config.toml
n_layer = 10
d_model = 256
n_head = 2
n_kv_head = 2
head_dim = 128
d_mlp = 704
vocab_size = 5291
activation = "swiglu"
norm = "layernorm"
norm_place = "pre"
norm_eps = 1e-06
positions = "learned+rope"
rope_base = 10800.0
rope_fraction = 1.0
qk_norm = false
attn_scale = 0.0884
bias = "none"
tie_embeddings = false
parallel_block = false
init = "normal"
init_std_qkv = 0.0225
init_std_o = 0.0
init_std_up = 0.0225
init_std_down = 0.0
optimizer = "adamw"
lr = 0.00193
lr_mult_qkv = 0.4
beta1 = 0.9
beta2 = 0.99
lr_head = 0.00909
grad_clip = 0.5
warmup_steps = 513
schedule = "wsd"
decay_fraction = 0.775
decay_shape = "exp"
final_lr_fraction = 0.0
batch_tokens = 65536
seq_len = 512
doc_mask = true
train_tokens = 561900000
steps = 8574
dataset = "wikipedia_en"
Each number is 128 + 32 x the weight over its row's rms, rounded and kept within 0 to 255. Layers, rows and columns count from 0. Numbers have three digits each. The size before them is the row's rms in percent of the matrix's.

# o: layer 7 attention output (transposed), 256x256, rms 0.0715, rows 218-255, columns 0-127
# v: layer 7 attention value, 256x256, rms 0.0299, rows 219-255, columns 0-127
# gate: layer 7 MLP gate, 704x256, rms 0.0807, rows 0-9, columns 0-127
# up: layer 7 MLP up, 704x256, rms 0.075, rows 0-9, columns 0-127
# down: layer 7 MLP down (transposed), 704x256, rms 0.0739, rows 0-9, columns 0-127
o218 108:112183064149116121066132116171132060132116146212154199183137181117119182172076087077164139166076119163124159176119138107141108087078137105155069120141156085083146151145160128220134106157141124130098158145112155102195080079154157122133120160188102120106179126093102132155076079122119162129117119165087100133078112164119108134098115162125152127149062147132114087142100158106124132101155
v219 108:103136146066087190085110131099110117132156098143138134121153124113142147169123100154186171115158150135102121105101117116153136117080097125159179148197107129090099173054119062105168176146063102082041112214132112065096148080153150123148095079063140163158134113102116128124107101165160137125132168127180171121095166082155124162107096139098100160131113111126165150162116145127125186115082
o219 106:145147119120077174105140154106135119112101157168143130186137101115117143160128170091162182163178177126088081090078120118045058138141147063160138074094065086143116103118084111114164204111107141131126185150088101125093116154108097180117104136105104112142086134163130146110114073112154179122124032125160080119102177097130168149120097184188055124185138083205127125116185126157183181126125
v220 088:149134122086193159115140127180169091153138113121146092113170128173076167135116135100046164085184141119103162157079078113148136123129144157129167159146123123139136175206128121090121110167163128151157090112121100090134100178128062118119142137123157108166122084137081103141097203104087171158151162089159089146130138121132067109116077207106175141046163151127155162126147126094166115105088
o220 088:120099149167090116160159208131118095141081108122139104097158106156122112134087143078158134159081138155122136128118138101150110132121151103119102211109165136109131151178152142152115115223118125128101076113124116086179110109131109181104121175159111094123189152145091138174136125109096136129098128148165151131048096139123069138089112138154175128177093090184110095102126101101130137047117
v221 105:125068053128135143109175128126152101052142124152097111178110148120088156130075165133120115081099160099097125096148115149188138087175141129160108130077064094150086119106115098190115126112148106175126116138169098132136077107151153170209161121084186166152145112136141064081146127197143181155088143136092104152167140163152145091073129146141119155141197102140164107150108141127154144119132
o221 109:124087132105164087099080108174117068130167133117102149155143133114120186139138093140138134144089120137064098115095070120067131110144101149118121147155152059085132138131141124152165056130093088204146071113138074142089133117093156109145149175139134136095160131107125120164118152132139093128139177145134054111129152094136226130092119107139235125108165116165128097168122142116130123141122
v222 108:128105076088176177121250113141147140111120124086120151122138154115135098143143092148082125100180133132181154130111071157122137160137166071184142127130137082129085126154125137126121133099174072124110133125121123068140120137104109174112105103115136063119141117102094136141092141126114094115123128075167106124121173129154152194116116146138133105118145124131146184140114111131114097133183
o222 101:098137100197072149121155161166142129053147098078109138168165130143118117166132149119123170112137142165069111117210121125130129125168151079078095129127155067122177159124151139164080101144135133137161087131147110135145151097129121151130140121141132118156157148169115117110157083180106059090149134157114152126111089188123155128144112151184069061160131080155128135150066081100110203108164
v223 112:189071124120111178195113154136119082143144135133141128151127149102074114128104136118139138113186152154178077052154140074085083094144144115147176169151161151131147151078156152136192170083097117101145146102140074116086124145187134088060145123154206108102177111147073109113156155150184128114160094129045149174082098137145140073148137127089112086104151131133170151176094151127152164117140
o223 108:128098081146114159088127107137150169119122142123116129107095124115149105113101151066141111137152148147140143131153137126128105160090080099188144102157142145055124143094117122085117122116086113153157180110121149116158145151142079111148095185081162079130155178119118133089140102108139175123136055110174164115162159135148199136116137158154167099183056148192094093116118078118175120127100
v224 103:132116104128140101177169129061166124138181145168132114176126125185135122138107123181131130176111124154149151111131155116175145098108096160150159087112156140105107110136171100118174085115124126111121123182117209135102101087138093162088134141092128119116050132122095096167113113129092130164134099070175170128093172156086118106173158052169119112135146226137130106122098147069141106139113
o224 106:120153167116157161098142219086100112116118183238131138131198158152172167169150164202127137124053167144126139107048134132128096085104068125138055126151125121134122108115161087040141108105197111080127136152111108118107123158111039098118128126123152123129106095154135119151133142126163137129097107095144125157106082157109104186127182158094091165124117153145134106142137145109144123151158
v225 101:172141113175122129168095184168128193124162120113078098140166140110083165143126181125178083226108128181120126126118161112139103106117133120052174119194171155131068188170123148107161073153147159144089111188111119055150145158112084044129109159125139067163127104143166116152134133082141160141124139090112096130077095127129146134159148154165167106098156186128135077143087105159145113153106
o225 101:148162146150083138097127168128130199155060161070127184116155166160144109110095122116125107206131099141134172136141182133152173128101122097096120143143178135121097136168167130149179125158185075028157092154179087094105127138216080154133127134137127144092038153111124141088155108101111149110139152095128089143102120121129190185128079159142064128113101094164142132089145125117122134122079
v226 097:113145155170090152130158159156187147109174099069101124091186144143032095119116144124108122141101125145175120120165135061159156119136135178092104155118188146195156116095161140127114142157142197143182195119111172153116130113134136082154074144100128080104174131121131106092142096080210177110175150146126134174165159140134124130150179076172113129122168055150155141150146117191103154177093
o226 094:080099067092144172095132096159113092072121170074083145135163082116093141098125183149127068143106114080120133090135074134113195150122107111138119121111160164155129150094107126145153153136131140132122117141197099104073124146160067148130128183150162174144110140100134139141092108107154147140101167178123073123177152121150160140124163202142213166152160153136115124135098106154109087138069
v227 101:187160161116133168213133093137104112123146076086128149129182192120149152080113122097122113128114082129126134048162118120096136173088124163070126109122149124129100153082077102131148128213098095181120049093089109122181191142096121118100054138112177111113150100111164107145061152186107175103178086152109141114080148135161115140098177143141162167127147081165103183107125090160113166164107
o227 101:164148144106115140162115108128134183165105152111156128178053152094122148128134114130190135110152088139128160155152125206177120162139147171172090137104163184163170145121143077219139189153119163136105111104156138154157101117118071065134119149129142096164135140092127105122127109115103143132110119150131139144090154105154161140154115101154030157131127121153114143131105130151139178096145
v228 099:139077139118058114143125150112139124126138150159128116110146101151116135143107141104171129190135140166096171110149158111172120113134045172139147124062125107121142123097139148111184098132096131123121087105114159142114138118104105156121208184138141127140126069114098132098142136116147147113135171094136170104121073128138108084130063115103066164145144074111108118128131104098123135109150
o228 102:135144183131135152098127111071129169081155132238162115053147141130136092121164113157138113093098143135188160155112128114137124159147092168177151139154147113177097135133126155066161113144124139180129113094091201121149110105165153104096132126107176099072146108112099163153101115126184139157129074061102126111145106089096113172097150187098182158154078135096129110133190114142123066134142
v229 110:179128151170141183074161136109170139113124101110135130139140133065118117171121086093118151127133113138163104132171124172144132098124131090156129155096101117098059148127095163107122088137108103121114158147128168141061170115142176128122127120167044066115156106137159064157071096057140108151149098128143149166141107154129127126144116102142112078139114134130148128192091123109149150078028
o229 107:113145100181097189097125165136153152123146226097086180109254081073125093092159096141149160133143165138131070084170124106081104156091128116108070167142047086097091083129163157128147145174147150097157159094183144115089121125160096080157126137126144157110103132155136127129169095161132142134100120150140126113127150141087207152152085196140113126107174146088167174119081097148150118142126
v230 106:167078090118146126095129133147155165140145123087085146156131136150139153072109136142191146119073107131112188099158129103128168064152119142117122120070094146148067146089127106099133085118145170153090125114166160124105140138121135134161144135110130108193076101151168087080058126133106183168049164103084098121174081120160159112094165100137168099166162153109102118082123119122137121109120
o230 104:090172131095118102100076146088167155236128175065111160109154159126154129139044091158115099141084112122106089124103109111134170090171138193118100122131093091163114133091124104118162119129216127139157115116174121159091126103124074095108115153144123145096099139098114177157102151117096132133130176129121126155105136113110210171126129148147152112092060131108131160075144116118116134202151
v231 099:096163163093098099128152105168132116118103161129136117140176144140199148112171087150149110060142116107101201129133103137178172174130162153117131115179087130103139123126171126087106155144097142121161146168074153121078119148102062130153077080112094142110097138140083209117154212151133093148106119106155091094099185147121058124114127159056160146169081184102113115164144110185164139117145
o231 100:104092133124118164181175097161125144105067121171144100091143142166130127180060083129136145110114192132191216125152105137170117140153158164126174129131174101137107143139156126147137138087111145139155110121140134155034149134127127127152161074117154134138151136126104137192138141139134121079151084112183143155142161127078000130083117126142147055143083131141124130129114132089116161156133
v232 099:076135110096096148112180169168119093121118161073196099098179152171144131134113103131151142117145124052112113097157100090139104112071123112176133111125128121115091090098129102114198091166125126126104155093138157108135156152165134097171136111163105117095137096138112140135096182146104070073054198144132195100134070148182159195150161061183105128154142137166163103137122097134123140090117
o232 095:120156112131135185131132135185103142137131151139166159119117178087172178110144102129134082154124111084117071111099156124145200104158187132101070112167075115183120096146112186112116125161110164194117199102109185119082110162138144111108099136151118133100067088143067124131138144136118126112144103151167094157149173157070131147148155173112147071111119101175116198091140103130145085143122
v233 105:158224159130090171109167166153110090168108139078097129104166079107187112153108171140135118128116120100061127140112139189118094202144171115152108105128106155189151109157126100160106205101121169143119102136136095174129115119161123169187090108125159062082123143178172131149179088095184184136139119160111064126142139125187120072133112139180129115047092098157134117164121111094146092126189
o233 104:189154166120136107122096100076170067117101118058096086165112079181106128149141153114115089134165096103066165129108124145173162152116152138131169106102133164097136104169124166225115153089120098138141092102103090099142153152099095150164128118151149151129116085107093092195101223100106125152125197085135143123115149103192054103129181082137211153104158149047104124108088146148134140174083
v234 103:160148119146165087095122161146131155109104165190105103123162144154165086158198137158144123109146112113142102162156079138080131106181061094207124105062137204192139049170133203151074117141141128123142189097154158093113106125117131129097118127099159159122106146176115159106165065166113177108100093131128135140105096128127179134173129068170141188156144113070070098166120107158102092148132
o234 099:170151145038094098132134131142084133137115095132073170107201137139143109127169122108101147109062110147121129149112126098181158107147096109110141125132133077105138079110134138078124152196086151153144131157110193090124134134158176111170057116143107152109138078146104121168150178131101148143120179108061127173157125181087255106127110138121101087092116122162153086103150141085134087159136
v235 105:140185110119150107047126154067150122100149132153152089108154048124164090092166124124139149062160118084158154150147169146146148135110111121136183079088112124121097159113130101069109163126153121129077124089153154124150137076106129169156130146165159189068156088131069116135162138103105123114158130140110134081132096183165100149124187097195121176106146142116120113156161116118082157099177
o235 105:140111137146098133161149109114176127121174170144141137126134070104134200165235124117126162062120175161100130213112133132086069084115120085174138142139169075087117124140117137123096180179079134144135126112082139176146134141113102079123129151137153109131125084118085136198141152126119127108149118138140093120186089176099082116152206131103117167118097126160116085143134142134106111188176
v236 109:144107071110142130138131143163191106086117113132139111084128133109001133146132110175094124136138104090098136134154116149163082176173149089116123105137088130084094158130124165069176167127139165127161134139112152086124100186128106115130101140032085097230133095104120125132086142151174101124144187122150115151208154071111126187106121152088128129094187156088118184082157129209137116140135
o236 107:048125136164146152158121149207085084107093154083154142153143155160114116146120109197143128141088145131082122081170114145082137181160149040072131082123123046122141174096126123121073138118196141131136106193179112150127068069110112177112104151136116182173104158118134209080104047138148143138142122169166151106111090110128126144118113139115119116178067177101125146126101089109137142097150
v237 109:075090124156063105156075132130154053138189132163131105108084164143121100153102133135053101091120130091127134139114127101105164097162155136065199166143108063152147081115151067130121119125129106126109088108139154092145170118162146097116122162143221117104137122121171157179101110104154148142084160153069160152152075115129120173116160164111138132137129148123146151156133128159126151122160
o237 110:110110143165163121140182117182175067133185199165134164116166122087131136127142115137173083163194126113170121114099120159115104079103132099112069117109138127050131158129150138173086128092085119138104133118052121184158119096095109046157150148065095083159103149142143102110084095149109156128143150113147088130105166132123109085132170191105106120159125128130132106156110153111113088086107
v238 090:069131141097123118096169134107096106080157134095157075111209165114130172121082117142080131109129174195108101165115119129154116137120142122097132172101104129150112114075123107180128129133139123108146087053125160179118125072128143085163145142128135162104196119107110127166080089103114131149130154152165118054128085156133136103165171118119124177161107084182161145096122128126196094148183
o238 087:121135117120188130142175070122177154178163187152149130068157090070068187086145102199135112129160115155147115111099141168142133106130162145125142121151135054205146097124103113178097101100097125141118106086145098179078094133093148142139117134130126189160139180157126046112110134125119099118135135144123081136093123150140178126183096146086095091115106117146127121144051116175106167060145
v239 102:116146143135131176135139092106152163139069151127112107132101113186182131130099138111165120164140190103145176101090121148157124183108096086142156115079124162067113120115145098144120193115102140160063140111158079152138156113105089136137155109133090143140095117106130139078146165060095120122094078108147101157081159130116113172133166078075130099152151094112126106091100167123129113084077
o239 100:136101095081104119104093091084102109140133139180077102151113113129147099113077151108078131129157127125110101147121138104145111139167085142113184114151110143171082092126096095142114159112090131106104097139166097146157202146096067129073153105148147064096102078073104175125138134092175143103087125124134102146151124139064067187141138128146115093159152119085083153193160134138156086123082
v240 108:095116151152183147120127182105100089119153073140119129112159187151166170157171129152103127104105108167099139140115094096074157136135174135110158124128112090179086122124086180121108112130168084140066156120187146075133087092116161150105036103046165115173091133154111127183110110159126128195069130084081160107135186103170158104088144169151134155134130152131157138173122150094136105111131
o240 107:145116149111148165108131192113141058139139168166137159158133176124147124160092135092191154136121127147046087099085089161104135051118134119090090092103150112139160161151116140157153107033133137131157140156045130150143135171034104153222119127104123145211123117097090117131121170167098194153118160152105108123157155135186146091135116109132104106119125121133128117117081148087115146186105
v241 108:112076066139168099189122112127154131169113157115122194159101102102141201164089143135067088120123120090142066055118094113150119092133144156107138111119110160102115111131129137146147167178145157172216100140119175148111129112141119111106124130135120148163098101142160156138068117149146073118087144073102157130120128120133149091124111139156128056103182127213101123146102157157135107178106
o241 111:121198101096174115142081156131072127098182175146143195129151177128163188133132134159134141107158141095151163085092131134145137126091132111126061128108133180054146048156095124127106134058137158126143101105118186102150090102152109135087141105124099200162104122080141145069157062136096134133102134125172161148128127158151092155146053146159195131081179128068122112129109094147135131081157
v242 091:146108139141131115110175086130133158113151169083124139194157170104123155167110077151162163159158177130111180039129176080124162098199133121121151082070108081148124149122059068099137157088176086109095119113146087161145138146152118155160184102129112181134109093137080132148151124103090119097123139183094137110163195123149086130156145115122096098138098064120111137153125130142099127170151
o242 091:153046098189066157157114090073177185111188135086099064147128070157125150128132158177122174053128127165134130139176103103084075143145113144181120083142128100075117152101090127200100115112156119218123158103151109117169178112128148138126141117068135101099151179174145161122107178092112107117086147130108131101084170100106183128088158128147226129143065155135098137141163091113148096132178
v243 101:145152152186132115088093137119117166098148124130080129174061126108107097132095078121117152171148155196165122144144118151128129153067150110166175126105112102180134133100103180153083079158150111104130120132114049134129170120096171125140176103132095124056118146105160197131123156161071131137073098109177139156127182097103115104114163144152116123128071102087131153146139128066130133138196
o243 102:143157119138172135101164133068192110131135116174129086178097135172110094134153113108157042121146089107127083104159111140107098091114109132175086083148100136156138087184167128083139044112158128094145215108170122118156168119117183067168141201102125143160195139149096111110143149092115139116115167129113088115108159127090126101131119102129148124123175175142132163140190156059136166168108
v244 105:094121150100131127062187137114150081108119156087146124121139136095083130161181067161053105090165168116111097153094123162178100166126119131118159141125163134124112140128155093133127137099116131155160148194135106132131130127085155137120150132125135138136163122126175103174150133143146115115179056080188188160098089174138110067202126146097108089142080080169135149133133139064099163183164
o244 101:105092147081121148165135153138108125033144123116129100135118098139137149140211126142129159086121144127100188178183161134127119106121121091157175125141114111170142144139125088195135093150035154223089183118148157119152124133064168134134139114128163124118131118123172117129138059102136180111151076093138136103149140160167075122112151153135134156129185110193147127123099110169146124097149
v245 092:116154102127170115087088182172166098130083064125151076105129060164138109117139146113146113167130166081140099187164139170121126140193157139110058147123137103129140134168148139110138082101151138103136147067114146108138076085092110130189159146232095176133129082179132114166169153101147149094080142147084122126126114131121099116138174069134212169144139064100120126173149143168137143098138
o245 088:105106086117123140164159124130192126141138134087101169060167079111134101083108123056133117140133083159190135141168187139129167142125119102099079164143174112086153148127129127179098135200123105141119055104129177138159095110157160134177147133140136123127147099068096167178163156138128134118080157127055160109134137087058145091099178117132114148106091091138141110123150148127099104181154
v246 093:119174148128134120111155146107148114178111180066091121089121129086121082145144145174079115149155078129104124128140174047104120103120090162093201106200102148153099144151177103167137132082099151185139119114141127167138158139130112121070114163090126130110130106080158170149088183138134117109116086092172102116074112173121188087087106143174118103196159113143058093126111187125120176154146
o246 092:143137178085154084184143192186078187127132102099136098137098171105127111126136139168101104138192097131139210182133170110158145125129128084079163144141134111151164141098166144094129189095116168162097131106154129137111101088118116124103123121112141151103070113118161149135168092095076114134106133065146120125133147130106115110110075137110001103135167094091126125085115156103125163094176
v247 108:169098117110100124159159148133112098137126105108113063106084121147153166114080118162136143082100142111138163142125070124170119117124132177175151131166124121089148099069192146185135180083087125159144207126089167101127106071100122104147117150105117143116088162123175163140175135216141119070078125135153108145091128117154143085089140145148161184143129169120134112175104081075074160131121
o247 110:133113160084221108130079159173137144160096119140128199173084096167130118146116162070163109155120135079133119092056094171104199148150160158110199112117140135127126150070138122107106096161058117129135086139131145090072137167057133140138111142166125092124131091118148165130153130069152133086102045121147130105125182151122104128145146109161078076102120065194140059136096128086158161162119
v248 105:136145112148133072139160121182129102113101118030086137096153110140052117128140111180151128165140107114155117151100158131096114156140138106103159122071136124137112077070160102102101098126126092132148164074146080118176127134149139110182118177143094138148156102171135124159145101164129146134104126153124135106136151106118124106204122107163132127097148134089097095109115121167085162133090
o248 106:100153166115086127128123091170031170162128126072085144130125058132173151103189137204099092168123091150093091106155130115073166147144141148157084074145126109143115162100106115184078190213105117184107142123224126113131160104161160102164115173146125163115036123138168150097083148092083119116083204127075133107161147129070127119105096105156159112144077112165135165107171075150154088171185
v249 111:146136136101131117174133040152097053125112123144064152192125143178132081134130164128065116167160151133123081100147070199084149124106172113144126126107124120131146155169143072113064153121155120146113109173143166090154128045035140172115156118093146141072153137099137146125167122145116111145113127142167163141109213125154089145123110106120148136055129124124114125112118101126161125157161
o249 110:154110178139122088062123136065102070012072148221120081150167124134109129154179176097156117133149150141147101179124119146169123070168061105098101099132165124112131125156106068148147156137196134169130103124177129141049144094126152136103103178142131079195191121149124079146113133113167133122124107134103149166112159136115067166133124103124090113107177129177137135199109157168136120165146
v250 105:166110135134155159139103129123123165117141127145132072119150146154139120139085128132162131125087098164140119125103096129054081126065151128127144155120121176110062120123123145126120100086119161203123109114152134061144116125066088185064175194124128123113135134069148114083062114162114066112099082118077121129100130121174104117092116137099150100122176140158123181170112138144173141166135
o250 104:149194118094103169066139176131141140136085130115137123117097151174095125135033090112116173110064081166121145154124164143125145153158147109059126135201115074157086129138105140126148141153187087127162116099149143064115134126129128186067128203150113160115172169091124112117088116110073120121147136049099199168138087150116135140158113129138132144155126108172104130180080156171114132092179
v251 098:120127123091109164144148083108120151148131104102116154107165170127109124136130115145126101162095138122091139072149150076085191160148104139083161081178153142115059172080087077146143083184147074177112105110138116111175164125129165124128144108089076126124104106091139180146117129137125188062087067153145094123158118148110138173154166124188169127137157157139135045117134148107127130116061
o251 098:153127092106054161113152166218090162198151179065122152134144198109108179143135136170098134152141121103100179148188107118152081141187129141160093076095108152169136131143148142147120170094139142125092101135132107108166143109184085163084137082144162114078122100145135127161150120147130153121109110141164129136074117131129178094103040154140008108132110114114162137128175133139093176076146
v252 111:085132083150096136124156109118125148126140106133086187138141123144162191079145137150141144182179149106126117100147093143089128105148092118114119081120118149150117178132145135122131101150140118206156091184153175101146127107134139155124241078100130172118138143092053108159124147125143107145121141115124091136097243093147109100116147101099129109143124099124134091096114100166160121122112
o252 113:100115055129091143095137156100174102106123179142107106106200225123091133147130134146097119133159104148113165081165121124102126077142129143076101115161136136161132112145069152181150128127170166101133128148096111121141100059175078174126165110147132126161219099177137150142123051126156106120111131159096130152074126109130101124062090156119080112097041148106117145147170113150108146072156
v253 104:139123168159164170125138111143126096135183170145151092170207148088101130131156162117179171149125101085116160127126090114094143164140126128147103120132129127116132101125124091117105142105170140120114155124138115084151127134096121179156147146094098133176132068173094120176128155086062093081139224169089128101187151125113118197131151082155144113110105083125136122126135101149072103139145
o253 102:107069143139097157101130133119078148108140122123115081087186090139142117111102170124161151106210106144148092185165129122165151141197162078090113161124194083075106122112167121175088152115180104154134091124116158104118113071170149150116168124130128071152119124105126140136147178139057091153144164163094166138087137136085191176124192137142036080143115132146150154124098150160092104121145
v254 104:143189140128093154111122073184120135118114067135116131102160155111135136149122087107127169206165138149134102172103129184121140122172228134105130087074091136149159110116165170149175138154128115089149083167132106224090113152133160181113145167119096120140106094092091082146132107117137094124192124190148122129103129168160152109155088160092154110099143139141110156113114086146195146102144
o254 106:163118151168120161129119097146094056144098097194154065109167090154074135124155088189096120106144123133160102070139098154082135095091151173102115136125117075111156130105143173123120147153157158039093107136147097156179096105138168163142154142121127160138136139127128149132137114129111082150075155090111204117068131058126166105124085099101061154141140088107105072121142161169154142119160
v255 102:117072184101125196112138109155123099122093141145126168070148153135145157148142119123155132128164145175133119107151061190155147147177162145107126142092108143105091136148164086103148159138146199153125095111131152110113151151128106071110129111135145144143095174138161125174160124047192116180176146167170127131128127110114089194110086114013157113104135126103133100093150084134164087062148
o255 100:086092098104102130118120110047173087112090180102170106104175087107075050116091098125137141116144167162142118108168146082176148151106137154080145092166135114087122111136079130167090128119187139122117120119136112116141128107086075186082121107131147118108143146159138142147134082156178146160141120136144176106092099140094064199123141195088067115140103144057145137108134122144121095163137
gate0 087:169140116133144173174115174112143119130155133130104135141119163108103144130102115168153191135130128134123163076156203105097143095134126145065089095118129053140148064136060108123101142113133139164122121083108146118126111086152099082146166057099068142126145199172114138161080136137095161092214118146118144120170134165114139152114090192084188049092147164076148170109167055168134111177129
up0 091:134121123145174126131118113123144132131109096141112103139106125170136086095107127121122103137082130130082076140101123170118147128162075141154138114173094143148120147150109161071170120059079147166081144099096127125164139176127198121109146141135171203116170107172077126112204122106109123152097178090075114132103123153156178139141071121103128184165144155084101088147128130092177151161168
down0 087:160131129072140099137134120117115071119116156092138149135105145075083193168145115187167098105094151112130135144149156110136086160146133154050128145139127131118139152144146081091126156164210131179173113151125098101101050105158079141100128102079098123153112148137110139139117128141125062079139118109160124144130136127165058179101189112128095090068145116156152149065079127120104085169092
gate1 094:114149083100166131175048146141059103140123101098143117090116153131099125129151106169121154130142174164135142100099176166182117061119101133110143126150121103153093075149120154114104202097105141035163150112093060163173116118103121129064108152083098161115081139092120191122108128147123070104148095161162120121118138113137154105159057148126102163124096054116100089169166119072129133139149
up1 101:145159121089127167079141128128102165082066195120100131133141113096191138208076119086149149124110107107072155172104124129076089116132105079090144156143092136174103087155128062185133136108112099153078089081144139146157029075138084158065120157083139179170133143088107137148091200073103146144103150100088114130110132163122154108129141173134202139122133147136127113104120167108098133154138
down1 101:106188129164178110158109168135072141115117171153084131139065130103120165134070138122098108113101152111183152134138094163152115116110138211146125151068084185169110119160095173113093157203084123114141067119096170138163178180159080123148128123085117174148128104088146125114115193100154079134146184145101142134084098119151086125130080143122253084166176128151116015141122098144132108127089
gate2 099:118171131083145114111158091103145062073141149137166176092166157181100090078125076162113135159060101092106160194121159122090123126094152158090089110108135138093113075150127089161104117093079105071107098083116066161091191174192109134148073153124137173081127070170167090067158135067081107169150181154128153093162102096101124106082096157123141156094164138128146109122109140129139111160160
up2 102:138111105102136149146195124144071144129123144148092045086055093100125108204133165123180150174097082133114140103106114152144130123065159081128125108130170114147174115063106085076119127117133118106124110091116145179081099155157125151100115109133072180169162140162136146068114095126130149138116095139159105155117148100173074123097148125146107202108121168131163136035146124143130215130121
down2 104:110160158125109161114105118094093135152113146046179139154051142083102106146163198115106143043169109206139108169095132176174138158135156162166098126174151124150133128156122146139134135167152141124120164100076150072113159148118105119145151122147090130120141119138135113110162133113155062119111117143176103187112089131138123075080118121111165114112078162187113139124131140177094191108054
gate3 098:144175131111106181170129110112115163140160071161122188117141096162148098139086148148101132157054118109115137151144136139141149070135177133109147136166148111062114158182147115174092178120163125051096129088102149157088087093060145127144117181092105135098092136094073175117117113116168148116139123161115182134164131176143088104097098091157135149123079064152117130109092117108056130125134
up3 099:115110124179158129165160164149181122151054098097143120122106151148077188134086094118088120111139108128082056091145114107091072098166138161170092156174160115084108112151066161101137090077126119134128131056109151124081161162137107094073180145089151106066137158177172108117170080102126178119049087076195123131091129173094119164168091094112099121140073112150115098132121135122137152130162
down3 099:112140128155100104166151103088082155180110130144115132083123060116142146146135109137141135133101125132210159164115166174144102125212102088106083069065144142148139171100122104105129116148137100147111149201130149161134092169142091169070106214184116103213121072099086121180090138128086070173124175122138131091099148144133084181127170140140176157130130123130106143142070156145119161139115
gate4 095:067120141105144147129140148148123112117091132062106100126120118055093155143181124182128130127093058136184093155127133150151190126158149144089189085112154117116158120111139111140144148108147171178120125137186119108126194140115227176104106119113166104103121131188150139138099147138126099077153134092149183132140068168108121084175055191111133054103101133183088090134068148124173142069119
up4 098:110115139116171119128113117094046107109132067145146126091105147098152125110162069158094182153096142085138096152215037131149182153216136158138117052134137150107157116094132134122107118131132172165124192149158113160156046094182131133156090118132129126175167115118147153134117137145103135128092159119110099118154150117171147154085114090130104134136123203145095126149084124186144145149145
down4 098:125117091114155121085091098132134160106097144139124107064160186074125153142182112140104153177090078081113138131167132117088096204164094143092095152116088143184138128144149136182127236163131159127164147123086124136118134055134180127090106146175100168125070155174152141168106181107125087168083127115151103177194132097121110109162144119083167155091111132097116094159160086119134085167126
gate5 100:160141073169114086099092158120159127212107206100054155164049085101126118119119133138128140129151179158135153154077115124131097115144197146099170167123151129116132138124105168086121101135090117149127162130168016141207098149118137065074108155132081170121107124166091146102142170123082142143120088106109141128100148157134156179125136095072106098207161117073140100165119123137122084151087
up5 102:149101151129066123135137112149113164121153148122165128117160169158145103054148079087107117125174107071149084086118161163156143133082098107165172101109105146155152081111144091121161085102178115096103081122095104123051092110171154080103118146129131203105126122151122156182153161139153094151141174089104084123096131174088143136131125138152190132163145113105142128116191128101149143138158
down5 101:153102175122113153117128128112121133106173147102164134132211146086162190120138133171142125129073158104126117093155150167106129201079111085158149164130103072117088117158120103211100109087125100156058109122130173101063141152138139173144105147128170077151188149089092079109106101112124072111123099146124152160130085111124104139139131070169084131113065128173112117083178122077158175107113
gate6 088:139134097135097160155043169124137114145157148128123196125082102129105148157084109127119096098135086099135141086095155072085068122121170149099148113116124105100125088145148184151137131128136215099098083089101076151172110090070081133192076156155137127154119111090104131147060151118101087108150140081132200154125103166108166101092144201126128145096119115113090118102095101130121106095107
up6 096:068116111127097094126142118083136149142074102110153174152176068162121165150137146152119105099142182098124115121078138140094083154140106204106153110131160101131158174121142185091102144111166111110116118105080065076137214174133082137209133093110082151107134127188129173177199163133073131094120107130118128146200078132108072185153142167109090110204076127108139137157128116127057152106100
down6 098:097091162137136119141188093127143164069134117121134142174169123109168166096158159092115101102180082094135099096126151101118111128136096127153110094162160127165058135115168140218143119100083094144140128176206170153147137133115133177099094097171114100098159145201113111147134083133111174095104085107095131123137120111107086132149181152119065133146109095167167164112130102174109112181202
gate7 103:075099163135103096122169179063165124131141177139127147165091151172074124133113150123102104104151188136170107160143156107109120099171131155074111108128139135147128104136129093133144095112147154135092135122111139118142127102130096092124117110076173078088101066173099162141137138138137144129156171096141155203092144126146126121182141107085079131150151183107095154147089163136129125140162
up7 103:169124158132105194143069123127168138181156146137179109126105141158104156143118097139088119077079133143158096120129177147147126176121214098071073136178163081159155146176158173132138137158109126127138149094092150126139141142139135112109094178105101160102066169124113153129101128104117072103135191132111099108152148122143168134139141080122125151109135162090146160097149137108082127113104
down7 106:166149121095070102168134130127128212187142095177111111201123119095102126145073062120113171129113168157130090168109117036093138131118130162120143089118160189105090110126152207107115159155088184126164184082138093139093150140158081141132152138052113082133114092137107127125093152117130131114134172133123188128122113044149142101131080130115160153152147160176177093180092167136153145099132
gate8 098:136122110104115140144069148076140114083105149104172156095117118153125106107096161163164120144133137169106158120150147121118080135096141089190085136107128112153133176095124124099125120101116147145136129068112099156175100129179155140150112128087128112116124159098129148094084147109106119175163174151139162099066149160122140157082167109172141186139101141138157079076180135096138133162182
up8 101:092095134137149097166106104130117195163123153183124102101184177188116134146142106122135101148087085177134222142201135109102118125128095184112116143119135130185219144127136164125083150150091118130140141118070113141139065069185076138135184147088066095127161129099135117129111072148132112084124147126149135114128181110173079122109120105114157118123098172133096151079155102078133100068142
down8 101:134117095115125083115115134146156100149132093196076151141168185078121140145105172083110105124100137104099077145108156153078098150135162123100139134080091152177075139092134135080095126148123107145105159105153181161127119118151169053072152105138137101130094119090101163096112123128122126160138102139131153163135118099152173170169159062122148115131061107137157100220092128199164140176126
gate9 115:086115114114152141182111183124106130107109156126131155169100119139146173195124074156108152080150144164126134183151112051155231075109110128123163130125106136184111118130096169113122103130158123112074154071175108130098060129095107101154118106091125132144089152115075174102162157178103094122103088037119127170154115098099140147128108156131114122151124176152131082184091154077103140182139
up9 104:109093175069097093129135110099140130154077172026125169110221101143083100138143154128123162150152139172158125119173038155198158095124067105151206103121139137173139149197126127142130149120103191108111152100105138166102170130176163094104137173100128198117094099141172160166116171139144157119139107104137105187096118158137083098127096189056165196162176057151083063150141119112135122096136
down9 100:131065141084132165176088126168139159179112128133109128092068131117191198189122073090152107111114141126149102133156148146094127077146080071120132163111134142150152132084130103126083106154182072158122151182188094196102109089131147155114065158162100115062119185113052125114196147104061087136109105095140134141080110095122141173140106126154109162113139180089133104167154121105139116164146